Part of a small language model's weights.
Architecture: RMSNorm before each block, rotary positions, no biases in attention or MLP, tied embeddings, capped logits.
Each number is 500 + 40 x the weight over the matrix's rms, rounded and kept within 0 to 999. Layers, rows and columns count from 0. Numbers have three digits each.

# layer 7 attention value, 64x64, rms 0.0707, rows 0-63, columns 0-31
434552532497476442495456485476441574519516524542474492505457504529499451441486539511504574473548
483473453506495456449502489541490478457499519586518564538429452465501572469507483547523531538570
488515521545448512565506456545506477521491521470437520511506535414505556472450549443500524513506
528489477452553506424508503493435465419509539520535408440537523449473490570542486531533428494477
485574419479419463438510435468540472489570512576437479482471520494478465492506459475539496543529
486549533494472502541539399495491476511494455457440450451469496508509481518558534510518499527435
470477495427514489499461524508527549545476486557506443547504568499505452421487504474583455493413
464501469548449500481503484438479508458479518549491439511494430507475477580461569510535392521489
522489500456572575433513455521518524459496511496486562500536545463459489526524475534512524494430
476478466497526520526517469495435515477495548525541430558449459494480484535447435507459486481532
529478440512495508499450447485452494539468474473526463513506545511449489508510433535469483478470
530554505480461489495493511532486505468512472472492490526482547521479512459463515559457457504544
437509536477487502523493560500495523491559465422492475489499513558434452489487510523471496457443
461476508496556602556447467540528557476545534527489450485511465553554488506515464488483534514516
545479504552463470469489483514433505530512496537460443449487468462494417515517488473541419483456
503491523528577492483424517565528445536522518528494470520487467510495570457525464520491546511510
541486540482503538507473543451544513432473445497418458536531529465426466545538549518440541478450
427453533469473488557464544490477482603523505526470428485479578435469525514466550520459497423484
495489566453536545505469594565492456463503537541496461469562580417579451519474537490523505556536
491430452574474517483512535501421423531475516540526530476527472500457550574433548592570521463506
510473556524528478496431545583474487478479483538523467588498517541512481472532488545495508470550
528530520549495522563511505490529558557498413463441530522512482518465545458490542513431536503491
507489522567496536486484570543464514589479463483480486525534496488539575448378496456553515485538
507534490468575542446494560509551480592527498507518507481607543489492512552495514463542482447506
515455510505511539450485524471537445502518462522500519571516572474529484549452458443444570522453
530495515540491493463519484532517498481475473448514479485470447562435493481551535576506514547475
466519571468496571542481521481527464508542480485526493548471524510491507447505545496467564458523
501461471502520464521441393462477498519492490432550497502531517500534423543504512541523479551542
494439502497573534456532500533473500529529574567483453511513456504485643476490545525474488512445
431544527479475462540502473544497517555495479488464478503470522512472476469502553505513486449501
519455471439520472472540526470489525493469512549506581491557546436468479451508462499554491552508
441475516524507490468482470485542475497534550570525482499406501464525495464531465552461449503479
489539523449458516490440536480549495498471471520519547482472536457522515542476483535534521464500
554491506432500469465483475482498457486490508415495487461480495458551463508541469513513468523452
543482425441424541495482533556467484482488521591485542404559550455550439483487445470510459493522
517443456526544552486490474507603526434457594531606585458501455477482530519554492498544560576490
476475548522478443534517559492456500423493486473518438545515510494529535484482469488459457470446
511549498479509511477529496436426529468508465473421469450550550490585432569495457489493548434404
456439455511489507492480537452468510552468521525502464494505549433397504492496469481525513458542
516473538552479492459505571467487533489532464441529534420497496470512542471504500488454523525518
540541547597487540504476510489491487514533498484511469461422499521569585538452471499480556535458
605479431481501536566499414493554495481406501528535538571494501510492541483583557471509575573470
450561488456543579564470473516461464490555513544506496517495471556519428470525509459419555461502
545522570493471540471492565529525457473475527503460504499464528572546434482466456459468494509469
491473471423518549513551509461558463520518528519467486543478466522530571554537450519467458495430
486490528514483418530464562497524477537554513510502496447491490586562503409511502469488505444494
466475517538473525492468576480504517482523492552490522434505555424524529553456485517505529544560
365499479529469468482559457502493513578543455461430534488549462537458602466516500496499592481468
525550439524460493563491558468430478494540525542498510488528503457505531558443578478558484507437
588432479460473488553434467484453611500492526501537495455462437487623442505506515551547534495477
388496518448523520487488440464469517433501399532500529560511443519503472509553472513493471452481
474467492474454497580509527467511566416449448485490558524565518436448519493489504509586493523540
523493447465473484547488551525523511489497551535515456508437454450497509470475526468498476561481
522490471515551512559517480507487514492484544539480506546523492481520449490534552498525522617493
530528576444470506511469475501518491546457483508458492580497538484482543479582555560483509537426
509437505530506473526520457492518586497459478496511484558443510517520463508516537507448539537605
524511443539418504524522484473572579488465486523410451507493533529424556501482494497587579508509
479462496492526479492534508498525434452535448487486529488625516477500501469502530434406452441476
433634581473502574454540463508518446506521464534410488528538550548490521437491528483504575435572
478539511440489551487534452507533514553549486507447480616530508447490580517460508471498502424571
502475406495514495530496492485489486467556480496509537493537458547529498556532522449513528565491
509520504506531539550537501515452565506494477422482552487459539449591385586489505488485544448488
526497406457558499458432478565491506450469544529553459448460473532436468502550466502554490543527
500475516451544493507434418550447420422456556476584436502434417534429516546551458524500422554437